{
  "vocab_size": 8192,
  "norm": "rmsnorm",
  "init_std_qkv": 0.0457,
  "optimizer": "adamw",
  "final_lr_fraction": 0.02,
  "max_seq_len": 256,
  "dataset": "wikipedia_en"
}
Each number is 500 + 50 x the weight over its row's rms, rounded and kept within 0 to 999. Layers, rows and columns count from 0. Numbers have three digits each. The size before them is the row's rms in percent of the matrix's.

# layer 3 MLP down (transposed), 512x224, rms 0.0933, rows 476-496, columns 0-223
091:470441596589469576532554452503442476477508501425504436477501446477457448531497419416509487558494438453503503500545516510589474469483562532550417393464470543441503529501432628524505447456558503579468525493559494596508436481569508516529551435444498459618537516530487592593485543512433545542490568431495516521529472435539405499608543418506501511447603541430444480498512562525401537474495547452523445491439421456457521390443412554507542461572394533371522422470485564483538434532582527550544554522495530476539453576500558494520548556478436544504467420530539482466500508510374557457523523455532583490515511440468551585516534505536507464497524537553455485434462494493517435462527
099:492545518549460480533486459544466460404588461527537489523400513486536535468390478513468490522581429515409537523564473444467551473437558509514492521538566508557580482452513590537505495460506522514541434507411494394510542436475548551541507535388486516534480458534453530567562475529493506571383571537506464545425566523458530464511522460518510514490452620507451478490505482476515535412396489517516466466486522427491409350443557533444451483596664497587442457486523485485582568483445556504584498410485521469501579547479448551527521406500482564413500513551555560511437477538454441512501598525575545618462545505487513468481504492401575498526459477498479488501493447424538468553510
104:532485521474539551513468487507425511514379373594453423428502498479549550466592580522526513472576492380431531476497480638453480461577523483554479514518467522608497523499381504529439423431499521524499541515471477517590451487466518580449490523420428489399433474543524470558551470461541455541507470549497460485426452535544539563587473592518531490444512495518547530532510488528442538490482588502520441579520448548495458524534564474541447579420482466476511546510521545521474590498514540549488527514408435493443525451489480388467474445522562512566466500549504452539499521488549399521482493558594451542476540336451600499483483486473471508595489540462407453461482401469547420518479
095:560473440409437475512541448554382476504513587512482502542517443483464489518563543363497511541507442472569561500542481484445498547457554571512592566508430453564467529519403462473557495512518552496436504468472511440433543564498475456472555431573463508559478521496461422554455399519536512480478465435529466538611506514557549489406439503554491445581522446484516435497507441544455506537531367503504443541526465394562497638526562504478509498510525560482468509498550514540589462560551485521578457489506607644429572524560459459553462527500541420547434509512474587479540408557601464515454501494580442536495475490509513528423490428454531467404476452467498477500523565549445528493577
099:516520528516501478613387530433454470531458536495577434474410474393485526504576441493483516546472497470386424470400403525495481467542475500515552527562550447575470537555572491491522429536590502475605386488428466518547519411453526516491535544508600462462458483494436480489480463431481515552417500535461591594514478445494482517472528532520504505524511572462532473533549459451511582508468465493498392506529544488527543562563410435500474564502522562573478507324528486565495460467511561569442506511538481484488527505493529467552423517458461498518447562495553559515504522574494461557488506546520385543538510709532551524470463506503515402526483544575453459495480460419516464516452
092:488465521562503536442530441386493477470536606554568462522533547462469516513461478455447514432482561489488487517567534524530611533567543536579524475495512471467434498487442553559490468504570638457433557442457469546442487480538465465527441552571456505457529519459548542560477503479447475513578511472547494480488499459530447459553520493456541492539448527504529511496545470560444500506474509445526440498519526509467527700455554456610483392472384548487548489408480518529517578548411468673582585537503549495523554522550529549498529517504488546507536533510584515479497601507451535567510407549575582441438479488535488469486498461542495452608436401526543516589527449499426532403520
109:486566526431444579582522450522428434492413436418536497476528577484479538541475515444424476465482490447570537373474508591496429542457451561535556509565487477562440635447479536528525530529471607436474517418496516464491562547558530453514579528462423500488558501469478467513406434557475502479518450342467391464471586476507490491507486483438510455498542469462358497510528452544456487452487514398444553433495540519527496497444472438496454540595565548496494524369614425557503486464525606439501410502502424572525583492512507467480534509522539474522505411510529525457487545551485462541477576569466516588471430553483461476526476555519469474582518438517464525455493511473477533489437
106:466531550490434554496503479487496494505536418494457479447433508526461408493435465497544459510499503502584547553560509435444491405566520522400588510521484509457597461485579516604577445545514500567460504525407539399518463610477531491530473534436420466625556481545414540555457507517510503499463436458446509517529517512497593488494449399447471554438431442577495505538507442542536386540491493552459606491506554515560484447420458522482478680485574546479502448516592517564510514564577508501414514468499497474468564485573515450538529447449483438556449545380476561484580536506579517537504494519440493458571609457490473435438497445476518518519446488478518439442589490504510533542473
099:403650522513457569455569524520432405449495536486568468484473392582487513539483433471450512509438527467556496487487548509523449529478488495488513469523486485496340468460496528507463399487489433484511561492525499556510461467510464532531569478485499392556485453421517529459591469488456454552588506432510523563575456450585580583465473456533453447505431495496545393481500539495550470510465525509544402472460582472532538485530485450470500497501525498516600450383484483534476477531633455514515466364554477492601453523529433430564503482528525574491545552491419438583509464537515535556496420501491511498529418643564473514491423474511444480557474477493534404537543413440510537446470
098:429484511505569592491562502506519409555486563489413492486503390464550558531447546476481474544534523546346497487622450574509476408365555567547471509522484435461496490485497514393491450524465477581585538536420439539552437524512530435510396513513544530433538542521509434412451616491535380459473478534577481538536532531474526529595527448486528548423464475442531583466563469511447476468539540498453423492460481540602523447542430564511566560406452479519436524551529455522463475431534504527539486541490470501522505416488455541500497440491476542557461536546481613514516402505556589542494451484466468506423573526447483451459505553518479540416565489513551454526566534501456461559500
096:505553450434501541579561480474616424521574359447503478520482513490423529436439505505439491430422500545583516510522521497483513486450459483487587514525569546502492543581487481556475503485492504573475563548519517457423432488487518510528542488499448448473489491481500449556408471486479507433546487465485494438496553491442446545433452519530460449447552510495509532547519502453474564561577416424528470449525466528542538251469541406431531500466552486553488548607473397482515512465545487470524445445600437500503526529484464517573523478475541496483538570496464588521542486473494516485484492615548502504495608281538546502515521579559550472462456490479440479570501451474513501469538
096:550538524529465503492476511512557486537494514477430426676568484366549548538536497563456461518458506495433489451491502511589544536485499441505543475439452511494516568553421536589589429536529546533598514507475522447471512577458556604531536468500417455588465505493430413486478561407438520483505443536517533475527429444517540530550582527472416510519489530491452434508504524469575459573523520461535439500615548436610515552549547436576587462556485474444377516493496469607534531448533532553476453530492518525538464461580527548520470447576516481493404477518553545475371451503525474590526469495468525462535615452511509474448552491552570553489554468540460501481530543460397455468481
098:490537444530462424435560470501518432509526550476560489373515484532484511477533566530562506432492534451539563476504492553519485541460544583470472497384429531473506438485398435454357555533522569463464522462480457575490501527525491437515537540562445582553481486537451488609444461487541475609508493514446412555508476594452459549508541489506544540585434499459556571479480521495497521481573476505434475520456555576444478574567535490441499487582508513462551501505381557440564454532501384474444482426436417466565538460564445396434552458530525488437490451555486502516531503449529522482536425572497466516506542425472419453555382581534415467539490481471376543442535537444539532537499
095:491521547501498420492475505460499601543506541522509456499551442452510414403490512578490574543508407515505441502486549565520497487552494440523449485490414444488494498534524471508610389535499602442503509480441582484501524563502443504456510505452505512450580443516553413541474586429548502556495492568468521516485484478487435493506520576537593508497498547509505512530494433546547465559492493434608476530544442510537496685602529547527452450480410472503480502552429544479460461453484436494507518511532498521460489468537557454425455566436499496585470446487615577469455473511587461518497538558506520551531477321486458460417395538481548540531484434499398389454487480469581550567417
103:483480466586550445463487449468424448437525624447469504459478516491394457389482543510526614484518520580523524445466367383435515549474492572569507431417469509502536439511490515551541510453551576438421506465493538477486463461458485522477455420538507564479540550470502483445464420485484486470554546440425520549543481425554536572442510538565545551483518440527500550528500428542518541513543416575446520501459541488552572632546520510397486526476564503535441504364452436449482493515588432529539530525517477475516566548525525518504508413527519470544553525427493456492469508628503490458508497444504480435534569626432386489512494404443489425483510486466449459491499427547465560547499
101:431530523427494394507528480595438464531488579521467585467491497513522456450542436514528441640435397455423490480539452483504503492500431474484509530502470535460495518554528597543538582483521446405510550509487514500530456532601448512595517531537419529502521441505473620489516453573494441476583509547398508512525490515560499500467575524524453595487489499562523393458466484455564499525488538473527460458539442399493505638445557578450482577527417510472465451617553417455396549493427483477565525476518491413512495462555425507525563519538589555548523418558466522390444468479473478550494470535517484500538484378459603504489522491500514452502534545507466478471497430557411438528495
098:477513487434462430501497445647492461505634609421533514549632496496563553448518533444497428526549510467495511547456511475441528556525487444511633391437437522441479421474464482431487466488490503489553490477481561417492510491566510448393514474537565523510420515465566462482503458517524515529543526535456502477463462413375564452493538512432459480569523434462538552540505585488555445602448507557502475475423488491436404611566488483524484525565478465494493548469480492501578504530529461425486509512471460528443582420468439497547494415482436468596466535582478468467506447521515475548505485572421574523455561487529559514464466554592458559482584478477559514519502489468468515446643
099:472547498530545469400449463478531466557547616410572490491486460422494540555477475538572503535417546586397529544457472559482481481510501532571535533498613530466520498561537450495531478566516638484491539474501484418514548362525500487452420523553535522484486536513479489477538496518499497560612486536517525497488516463474411544471471584532468533471393513507533531469480515436531553558529482541446472524515526506532527704508506511432496494493461411516527535570438520451507499525483454501541443487469460462473492447482490535583524446511580526526579494470490481481464484548464560377633426419484482437460552285459490548509499548549473593500457508484534434495505491533533569515441
102:488573472461515412454450566469566560479508555492584550434437544519457415487511473480457447545460546464450433536389505517509491458579517557492468474512532462446468430511617554474481501576479498469470478557464445550547532486517419461526496409439425443555451486436458507448527484499496466532455507582531421477466542514543551376475565521529510533468477455539519593463494525493521477534507478455543494545545498582522591620583493455449429393501413527505512535472489485489479496494620535563553376567393502523392463471461483471471507521543419552487549496514518466504453424549449511478606509484604497460433502481460472522537434602541482474519555506605510530579467572607484519544599
098:555416446403473414417404475472506453441452600482459538541532442464522595494461504501487539447497519491577579518438421521479544515482458478494522502527485464487563466527474419486539450512586455507462553520526450447482489492454488474590457473466511439514447533483483449519433543565611489415484559579500474419542490457503496478426477543527602495559446457501510409510531508447537419458502602497469485443516418515447448577566489602520500584510586548463538562602522497437388477466543462425527509505503478516463409485408480486458469463458435480526535512474510385468469449530492502532483446469501573512455455285522440522507493446469545510564515575388559525502517504520487467420471
100:447550523552473464522607508505511525495518517440488488461463495557459462457580553458460468504462453395510442435427546508456508453463502544453442510556519579547531458563502439548383497502491543565410555576515443497447528389541530431499456536460465572549531493453531417440489500461474525612524515522531469514467532522543556454565499535480409541582496468542460409483469529584545517515416560514494522528515530481474420575421400501455522508440403523543495487501457485412618501435506571504565549544496483461504480428548487464495579517558514541528566580528449523538476453460400439459458491478510562442468457626446439500540537435407487484538510435569532589453506619573443576566566
# layer 3 MLP gate, 512x224, rms 0.103, rows 477-497, columns 0-223
099:441446430631506417485516440497503469549376492514490543468470484468506508540504473521566507582520447508590478439499519495496581428593562518514507506495595479513512446659487446488530534508597489479504459506579439454549516472564581482574529432487470477495421544573505503498495481558480553514593550515481565566499521491585558533560514539462560503513453517564497449457484512410384509533463523495596571588505483479472365526460506511412518477527572489443405508453557516518497435427484510448595497489434533517572493526495438387546520538568457505520383454459448556509526494495451409459496512535502503474411456563512425577483433456492537515489481526521470556536509545431623486580459
100:565467567484382481495571487437525505519548443541604560506459541409509487495420459546539479512501495537525541467487514422459528541520608428493498495451461515439567559436468608553520493414433555444485400493485513430448480512552550506455434507512510424400448560406500621485586532520503526521473501424487469431414536495484553502480435465577454408482530550513489477606505584500425570434578439497470488564461558451550423512547448556445444509540545492534560522514522447514572633436475528522502441447457564564569500482481550502646501566538524503504484499482566441482513477541511450509460481440503540436405521515468391471549523424422545509418502492466497501477543535550470490551505
097:503504589467509499469462461497469457542572493474543467396487562483456437529432521477531499478546536479513580530541574561559466562592503381475538468533438508517436493504483537576408449571527469483559541410500479447510539504496524469496453473538548539471449523489555550491464581516441486464470420483432505579547500470419501421579542516585505478663500496471524473583494443553460509597496537429478580450550433492452525475525547513529472499482613367480459543487476427572423522481518501417499565491424480492469504450501479451575513544504541473482476550513373628555583409478573562508510478463431436576559444544447564515530518602425483486485452494525556502402550493488559477515432
097:469518561518387448510464487501558521452591435455431462390533504499511492552480590491389460395468494478558483627511541549576504355556548529511450442525479433527414429498568516420450442542515457521493526534525493520451477453501531466500469465466465504488543594496514505407489503432535519429484563470507517442442514584483524515495494550518526464637428446501447532445473512560442482455474582485545595495434518518510527505486498547373445527535548460536514495435582595490423513475451537500527506481559528515549518510493503500513520539528506545574540391571371503433492520503514480475438583489606657511539423500546475585470592473501429524513516544508546546517559448487541459486495
093:468549441555514425528498487550512450548438420552574537493474576545519495449461511529516584554514395529587486560434541515508517426524518463510542580565525572480487512486441533362546484506475495493522391538512560447543447474548542435416571492449504490555506461459462484458539541526505549447391488489479439614468517437484543600407496594542530486526514481547646440466574552531475543506508573477492609465468496438512452488489559578536483430476407378506561533439415470494439515395538543479458394391427493419525493489530501510524541555479453513507522444474518455557479477516575482462459504545539550509541482519532396486458473472376477434452477541472490558452498520495538485430481
110:481538529537465539510498489474436499559529524487525536552455445502476556465424513499634439584563539543616485486510523468524492465542601568482438532590491526380467569533414534558452366454511475522553579482580444463453493506451554461434509514481500565459520486554512505617561527567549548542501436545581515478488475505543474428550472459485482466610484494497492537503464425582428532467478564467513499420470469518495468502471507481427501418540568568488563400587548479587636532536519466444447427451567503530542519515443506542549497519479511411550495491405427569504569521507417470471479454490435566500515478546476423517529491421473524417490422439491547476587460453526393464432497
103:498564470562505564579491464567483511531493537430445524522472568463523551504399551493513482470544485463673557531507495512431569622564569505494486569501480556481500579577451511517445430541472476495523518451485480469498475535551474470547452475449494443413503475494579582475500577492497576493476466531512492499464531501542460425481511487435490532522594379508477544584550492463520550538480530531544604493511503529421589534547526410491541490490620524508534449445468500482441483581531542486527466397482479396534465447455422484555443378565513587495507478404429539474492557500434557483492375489551476557537445613479431504528448517358479521546497423487424480433537546466476462526523
097:599463597464517566549542508541459435587536457476504488491559516496554542497577556529580552492478598483503495600464495472556427572461511574486490617508456473467454486489483531491481423464508493510526542533496521567559459472554493575501431462504538473563441449493498545442530510411469524464508445505544457551455549533529475457512508418529455546504461485485474414459509501478536565522453518471442453553457585657478502455561442525535469554571504572522481513505596571575507482517514449508454475365431536477486489474511483527499577476607687596490485413490496482476512497474429494512589415562380594583482506587497497526503557495510509534510486522510504548416423499534445547613557
095:555465623569565597432556476454471424493561466363448506548441401484493478511442435521454523593502470620490544464529461560574478471498478637355488481497492479475476460459514503456470476589479483462520511447540528498481563475472502446492467553513447543546543428452505531494506504573538508496539561359542454545456519435527476520498558595485472567535530461531495473519474425454574566545435488474468522511463515511491488540529557552520460456602503469591417494503446454617550585510502592421547503481442526534550481521557517593455448462516494532494393519536519536469467425541464480464445452359549516452448449463445471468511531536501519479506489553535479488501499464512510490544343
095:494506556485483504397520463494410538570518444594563566508460501542540519430523484450437508510535497505531518417446445539467506419500491547574464405535513488416452431517442553502480480497443564543521505595491528551517436430549530494506574560545477588462442546499522453472510504473479581468423392467539464571508443504532495434580521627483548508525477506480475450521515444381501445485472446443492507509505544564438417415525492504489519456406560468493546588526559535516460536539522433486544475509428501450464590445583512372420518423484442574482476482523435535554540460427515479539487419420482541515462520417443470573499422456516558510545433561437523480635502500438570526524379
093:519414467533505547526527511594500461453488490537533573388563552517554539525512513490420475476563491548521481449503533526552512547574529463561506448463559467513545431515505432467486529464502474492478525425460570512512471576505452499465505563593551514539477485469575523547445476571394529402563428489452477395583405579430561519476407479515479504589394469530487512477469473456466397454571518443495478522487490443424364491454561432488445474488495423533524464490470527481448425533431535474479567503530439514485488585502491503535467353457447471462600541474457487507585505601475483501414578425597494510433510499486427520528485524410584499509580435563472549562522475438489582573484
101:520515449624567560523534484526483505543596516433521427521510438476552568435398535485475481564554472515447540532510477498513474502548562563528541427464577480507471588543489577482407481480437549560480474439400501478573435424485475448397473446474401503570507492564498471442576493388537497399524499493518536519527505465553457464434451558492537509447526505444478605571482530506469501528538561539502518524465507496525460479524638434472535476485496440513489428487538534434498489510453396564478436506331520491504589479439530474524506495536514513410479475393459583507585582541473465472501606502525505464519506544415407519503509536591533442543464628494487518426423490537483446517455
100:514481518548587463445499502511490442522487499450565557549526442405513521488492468555423527459464460455489488557400540495679460471622581508553553514597486413558544559589447569565449486528397506495639509512472514530536522500449502450576497501445464537422470493498490491517496479429439486423567582488464501465473541407460513422535465564499499481490477522505541527494538458500458496516459522501441533487527473493481501473549645520565549488484542585602556482477568580456480436480534492485399460538520540513497535580476494563439480516523458536590524569517475550475497468518576467523424508482553552455415600537530363551574466509453542471562483575505466421481531440436603504463517
105:576499503445579524511505403539557445439567493440579630487485430448497526467455471508552532519485457563522476455518501439416525540559559634466473509507492533584524466581513454462534571499522516409513510598515549387520531518395550581405494568420526506389523569470432553456554609542518520466482453503480557482388521410569519550467450533572431496514515504431469501451538507488481508495492499517522542488533564573498491520453566604481436493558579499631456477482445422476449416476481449542574486485536547602555481499522523490505522453468477537511475463424555470526441487485425458486517446550508479444488574617427504506520536476488481481523569544394470508524487502541504431582533
102:503489404563480465459525441457440466408350511523543541485486476478447513448413513532513601501525590425483489453512536445488460531500474584456570525509437440465490525557468527512530486508528550491559453481532464481527555448423461579523565569457561538559476516508489448472558485620364536602616466462485490551482536470473495549551513487495407585559512536561496582517342401522562503553507583497427434614600535511411472449421601473483444445508533541582496507435523501554554515445486490484520552516488464529548524453460506595512508477540445500480537477531507515541486440463494495464440522530524387470529563563473435521467488466561529412512509474513488472539443508447511553550585
099:522546464571544467446526544541496431488541502454571404449528540464466396533388562454509477558566489489495536583456470436445501472554478459536490458528495547525498486423545447398536387480345500539439429437484491464495469516494524562491454421516535497486528477604554604455510556488435554437467571451492473550552634457479513465503473484533470583526490402491513555487499538621589546510442460473448493473507498513497491485540446506528512524582546511473519451470434451504615473498579502528478393424527497529399516508590556559601512472510420537460418419478538532486522449534499523506530540567587574480555525573392537559492481493427540526585550505482467521467553500514483537437453
095:527506623558466496421445523476414604560512488555459480497398588535530404535532549559568487513537486557448545430501440507459511531399503502488564571434485465544507464533490463573466471517496396475463441538472525592513450493507470556468557470585468542515518451541537557590414593483510446564520433518528576461542439381505442504477528474543507540444486561503527525508443473588556516465500564484621504593472465478476548501465427446469510547562569491501532554572453405549581530522490516565527516480496518442520527528539475449516505482541556487582512531412532533514478509527366477421535442433438467527508486524431535409510537520460566400483555414439439467513475489507355531503538
104:500556466412451461440516522512477465606570398428536557494456526538374597511510537447511586564529458584532519539535625520434522453545575485521470498475578534596465523557520474440488536461445472476449558436482447418521486533486440439502546542506552506544561531495539520474490467393564612450456576526500513505489480539640599417508542500556548502581508555519553488464489492558479469541455547535518454635536525501534503523546428511490455508513520529442559515388500512544577544571523456543420495506495453576574529440507534451479542515552421502530548431534508528481477452467492473601459475447552519429527504588504408479535478417419484479526542418501590459541520554511434487512569
110:632449403457548432445540416456569465525481460473471531586495427523566538399498540487450570537497585487467574443577487521501545478414521520545497545372431379537496507526449481481428479552565422488518504509540511507551513534402424482539424457499524411540532520437540475436580541471530468457461493485524481453499538534531458443509432518521479458473470442499520567552485576470427506563464488489571549458502493471484477390599488438437534567477531414504653454531444419436445483522541514516554540504506493446538480529492487539466436483588473366564461512501440436438440433502523504503523466498558548430486472572505416591564545428501440492543501545474515536484478566511525431441542
096:505584467497540541465579512565504548536446469536576518606461489489471520495443436512610425523426493561555511540474475466399417475586498466476388499511492624518390531490501464491525476541408477485512560499499476530498497420496524581424445425514433549495501437479575493454527532475499451517473521518428414549496534541433485443534439507599488484419525470533481494560436486513540443535551549481455541554500557446488575525501541473453526544543522479542546466572571497437578523436494500554569401485465519542469497562474476556567568533568496555507403538403544459473506513432413482553475427453609567431501509535442459524546578521494566374501532503458470529501503429470414556394408
095:564426449446484477469457444345483412426441445463465494434373503580499518448422472528545449499412480493598474520532507534506528397484620488541503468513464555502475513439426541577529559519420442460576453529477438442557504448514528481493532498529493483537468547535415513456490411426475542528413523412523561515513489572535609497473461554548547519569511558496570516577591574489450513422434437481512514466507497445533496474510475536429450471498552470577481533479483421469484557503480500459448457466421586583438410496434458479456443535474487553526471427491448523499456480466603597427407491492482530507514421555506518527492400478503399484554509447475568441498512466416553481478474
# layer 3 MLP up, 512x224, rms 0.0988, rows 477-497, columns 0-223
097:526363570456510402505533488466417524508448481487595501478487412505444475594579522521530447429526488514467531490461536535520567431467475509544553470466450532495529481495375463464479430519501442462555553432571523477499519532448517490546481468523502477548533472544573442420471438557593550499514548525476587517571524544577420507493457451478411517533464507507462541445536491553480508417516520522494537479469440540555539476599476496469536583513511523564493491483557535506465484489560527566571432561463495453468357495501440444446479625546475540421534535596447503457476622534487448472450557558501514519584320506499471434524583480482363520511446559468498467583433458500560540522525
102:562591443516517465538514545569443554514479524446525652401479485475491496453534540581537589508612428495471575607480505437489456545523529461477524466525499520505485481485485515507443544494559526511436507519520521495505393533573417429508444622517459574594539534466416464509524563385523558520559417409529461445523509445418441540518501477509458543453465500515516486570424541464551517436463557578585451575463567511523492478486547567490479421440479487509517456419440511479485497423492543479522412480476528455638515546449476561560439563483478444520556499474523475380484454512586540600475442526477532538382434543542495471529523512494465434517540456553499516570526473488468591440462
097:429483506545487534522491555499434484599599545451411498525487564545546501532459532508496500503567554443540539506474435436402457492499534615515483486539528425530435515523372513554540488564565470504495526531551499413546518503414488443534558448536539469561504507468493463413483540475617515397464494583544476564469507422509532429497578455464504476541434503472543475542532470502566565520475535589556452568415511491526567526407466505441473534443567576462495575434491637560542580542439461517574466504340541585559502477491491463568509593544496566583479528495499535568474547485493611484534492502567549622573534519512459525489477510533529497485527485510621452527444458510522465507483
096:561534464594512557511508497522441365472455569449494499524504422589554533495531494460555504502530469504470579527560500557403566497503540470427499509454514468584462469534539371427643449438475445510497498392516511539596446501500459480479409507512559480503457539475507432550459490526484505548500566470544429529429524540534533463430476454502524430424539564484543459600482498466435550593490445435539551458556514542518495478585498457505450510481491489493596564507473496435460454437610491450419467529464485486561518463460529456463399411487344496461513549349449478511448497600524468470498469524500470476419508483495504482437520530451539585614567516573495482467516434451476473470476
091:551572502595505455436453524550534501491548519486453512492646540523452432526551535521495411493569546599459571556528497441393573476593580513415525542494580458461351502536558534514473511529533429510464564519522546486556412552415526461532445495522587484528478526543516534479555537528580487518567422507570496601477498475485481494490497444469497443541537538511516489434528440525494538501624468522603469411643559545418457579575546502542490463446561543533491535512436412525562478473589534509530522499518637539481550434443472483474503531434556452509560465506419494509472412526533507464472459464518567476478477506488474485496477507450579535414550450602530476499529426558509486492482
110:488534528464500506575481511620490407469561537470557471470502465433495489498558458511498515589496511465551534439457428580524460472485535501522519450402558482532553610426515542513574479460456512584532492495504574490473438489569442441592417559585524608504449531368434406462500493543491496543530524517538484470427540455577492543580606463430403482484487455500423495511456540561487481609537467543446560423503498469534568502568435508552537429470547408459517500545503460441499438472527575546578456579469520495445470554526443498512546453510489562538517541544551430435544459564557557475521458470461464458594523463475450465491438572531651516489475588401500517422535543482458525490488
104:483535504522551540473517560427463515488458534457472521468526415435491521489481549499560480498505474425546445530575490543479512520486485556465545462564430474391514446440554496506498503470492416443519475439486489392534479583555553510444515461555504410479505521495514530504495485446554527473475504408589464516438518447475486484487480511533418402513555601543493463441495507541414521555552418483531505422390486584590600470551409495442483535476513455555506468422480515534531462467453523563469539553569501429542498531484474466592519509519555495500408489453652390489571481535445543429551531521430512473452537513557459593521444494650461481631553539466499474535422480534378442455393
097:515477460569510424502494523522495547506542453505534473506513479508522615484493524548438550532544410463511427449518586431541585489447455580482507460534560569492441437561461533479464488576491587537479566502417492381486498594480568528551556561514536384504596536549517556547389485389427468546397540547520536515506551612525532475452522521459455479437445618468525491437470537519489498412486462466451580538453432451555532509473483531511497561458501529485470537452491602437407556512571509530540588472487502493544515435496534381391512439514459464515492594516411513458440422490520542563398492502521491485522488532472519451534576509536568416573540468553499473429538569476541450508483
097:405496411531517477494491436485475515460538480461487409459364583425451469556514499531536506543552496532604475463537475505416540472458413541454548486489440632487469501515518476571583446516421481470417523550542464481475462533584532497478495449424571384487513544416534468399496507556477491479554421534466496501559455437511534497506495414428495551475437425418532500489472523492503591448552445588512539516424460465517475463455528482492449515466498501469562484450391522522650441431499521526490466591573495431513501504586539576567538543473426464566481443528501500582532462450447430544553595493512466545503490501517491514503435454450531608617494565528497481472556564479567570441502
096:443401583519430530553502400514524442425572559523533475505432502526595431497503512426563440465555492524592551402456446495488510485464460492489468482519511423416441483538548423497507540503402487475496525449527543549512459469507477495490558500577510565530466464497456515430572556437359416546526549487444475379363462546481369410533516658543464510503458471502473439466498504436497455477608490445467588444480616555595487497525485509514459504484572541532516432522499525479450460531507573426556561443538403537564484435568445491498530490486434488489510494540509484536526433512519544425438454547455505510557488538537568536473457507514511515527421544483524558498516550414560472535514
096:482495408556554357499492518576531410479457484473529468514448449497533566504523517472483565515448530503498419450572431549442549476450404516504461421525568404509450466538543495377572460530512491490497530571525501514521507520467560480518526540415457473475545554485415457485495428581520514524439571403646483522398518543578427566445495466509543506556398483566495563476504536541516508522545514490551495528519579556529511530474379538500502512437535490483491437461561585532438552546480495499424597539501576539446404486532545511375582544484628579493551509504469496529496589559433483499460468549544559488460440512562476516543501487521532539627461532517510516555466478566528559438462
097:515465452594573611530491520477463557455485482482563459525441444456410443527455348435439599486489452495515445529517444481481419526501483596522517507473531418493445537556468446517573549455434420507549461520514545491463360526419556420527499517476442503536472437536462448515554454522481484461408453493595554535535527575552490543550462423472475480520541513437467472448553484431518470383446568553562506522509521534493507457451464453517429454505475485418473469505590496496451460421482515570481547557468521484523543510545592500536362439412440548501431447543520498547442526491382425539482450445526530436536471502549496530383486427497488502591543543502584557489537490419493493552464
097:472540464479475328452533522528466554550472486509406480493500452488445505422512465511448588502454417493510466670514485546456396492511524530465475533489480470477455523607500518578419504509436601506496474483497468500476468566496528523539505520498554488566577437454442441525591501505396458512529515495545473487384500471454653432450565512420563446426507497472509522497520417554535599515519458547514537467343512474489470569509481498491500484426468563488545562500538526455499573504588489506493549398513433435446516477392468476546485469463601529538411513535459550459465527462483509465590501431511543514493470516524524519488468501394568497596484400458478475539498499458605518478532
103:457558497495557477521570542531549602491517429553405534587517495485449447482470471413496538475532436486501494456543500554469483444580430384515496528458589579494451486505480437512457469518448488477496456462448445555480455458524575438510488421502445449514486523536529459489565505452448515492555524531458497589524502502531500542435502583495423490518544456571512466489419453442489525507429512452534390421510585478474417405457438444580567512452383508479508485628495527561464515518451599553541475572465403471488405523561520493495461459514506484533441483533500489603524391401608538556475538497531545490543360463480540516475494517520601434453489569539502498499486597616504515555428
100:454525417463366386529500479529485521473515553556539617501432363502455466468529380443416483513455527399538464368534476436585487544557405437501427496581448504514459484515475565465585475456486481456493506493503551575460536517398429476452565530504575509501565498504404524514457466499510435464494457537540498479567430449507523488494447518491496477504494620502407512428424461492548540512506497427552515510549553499473472567450541488491439454534466458511477505468471538568460470498494560456498539469379473420458517506475520533532580590487552508434473452543553458538484551511640478493544561640465456557504555455497466428482486529536521425457546491466519558553492430428542533462515
097:478381539572409503542470541402550591417477580627438406564516544538460564516478555520447620554465515581512485520502505531478486429530594508441549525499585502459437562483491519452455457507460469453463465437474530460591517499592480427557514580507474397540455385432456449543499481428553498429459418424565485605462479504494514427535578545565536472486531574516492465550509523563455520498501575587554587542412586468525525508481522498443441525434561523430603504449541591455471541443462505490509502448452564519569582469478532498576529485486470440497554516566487500494487487546445480482520570527557469529449538524529514488513497502456507476418533551573535528486449468565438549516457
102:537448456541505467394377432416477537503483433593486456484427495526512549441579422407452417470603441540478465465444478519456498500523511478479567524431452463485438519474403449514584551525528453461553442563506557532509486536560483549487532448494411505637469329458476564507477565530507536517475589527517553501545488486528516459520506569589482617417491527457457551504505554552477508482467582477552478502444571503452511403541431535484520578562462540473464496560455407524504439562525492506477383516470448491542549531433513504415439492507436445653505458572471515564482487414536480458511494524475462436514496491529454450492477511510525534504504541420471474565471434538439535525579
101:450566558495456518549512592452381525484454474481491529499447546555554503514519444529450519443471508471523499494542505505566463459440537513477532575450555521364555604475514547419523499479483590483467505452471548524497572619542501572484523547470473518436561542510490527455503521453492573547522497536546462567511513463527387589552478496505424523474592541420462477473456463521524513562607502512518529521476400558420511459543467520494542481524517513424448527518443461495499446541504506508373562491597453504494512429527470523514473463549379456531596428426550491547497570562445587551350584508565439531429569510484387377485474562469507532547493529580417495550453503529501528456443
106:610427465371568468515551420533589392502559444510509517550492470533530438470452500377495503548497466596526532496587484479569572534486520495522526511402440447449475494491450542430430542561569468413501521490582441507546511552457471562412457467494575454500544484447510412471576541524542505418469443521479449480571487512512454472551447521541588544459491494501459572589513515536460499574479448533460542468500375606512437453604484491499509546471582448554552461523457401474491446522563524552538544487486521506463549533562465444506446424549487422530461480511418492495518500421548447561496409502509520380431454547466446562512494379430477525513446486523496549486502589560501520479470
101:562520438520422501458507523553433484431512473540565519453564539486363559488559473551356569464473588445520521489547526551474521489503433516522537539513541596504504582506425450452559551524569472544507525516492559582433548454500477389525509475582507553429483479437451462535511519538461509570440589449582497483444437614526571515575426421422610597520575550450498492503460500511589491570539468486458495487529486502469452476585526488493540439602452535438464546446474543517487528478419474546498531552522491452542504447533597471496486526454437485516520444500417533454454469467542446505513567508488488452446566506484445574362430538471530596447556542484564427505522548481567556525555
097:501489424474477522521518531449562486532448554448436512514439496550472431431309479531509634510484473457475438448526524516493487495518589489466504476560415650464481613562483458446440530473579445486595507421463505483511490528444458456542581538483500455496532462517457593436559480454526537485550426484560599439502509519521552417521395485492443453490450556478565551499439499529435535561463425542481397485559480515466565449519461480459440424447578522471522573510439429528606471536551457511479491550434605478419503566546473580447514419509505620462462524547544534548469521470501475398480495500525546543485491577490454531490529520549421434481553444475471476534456480533502557480529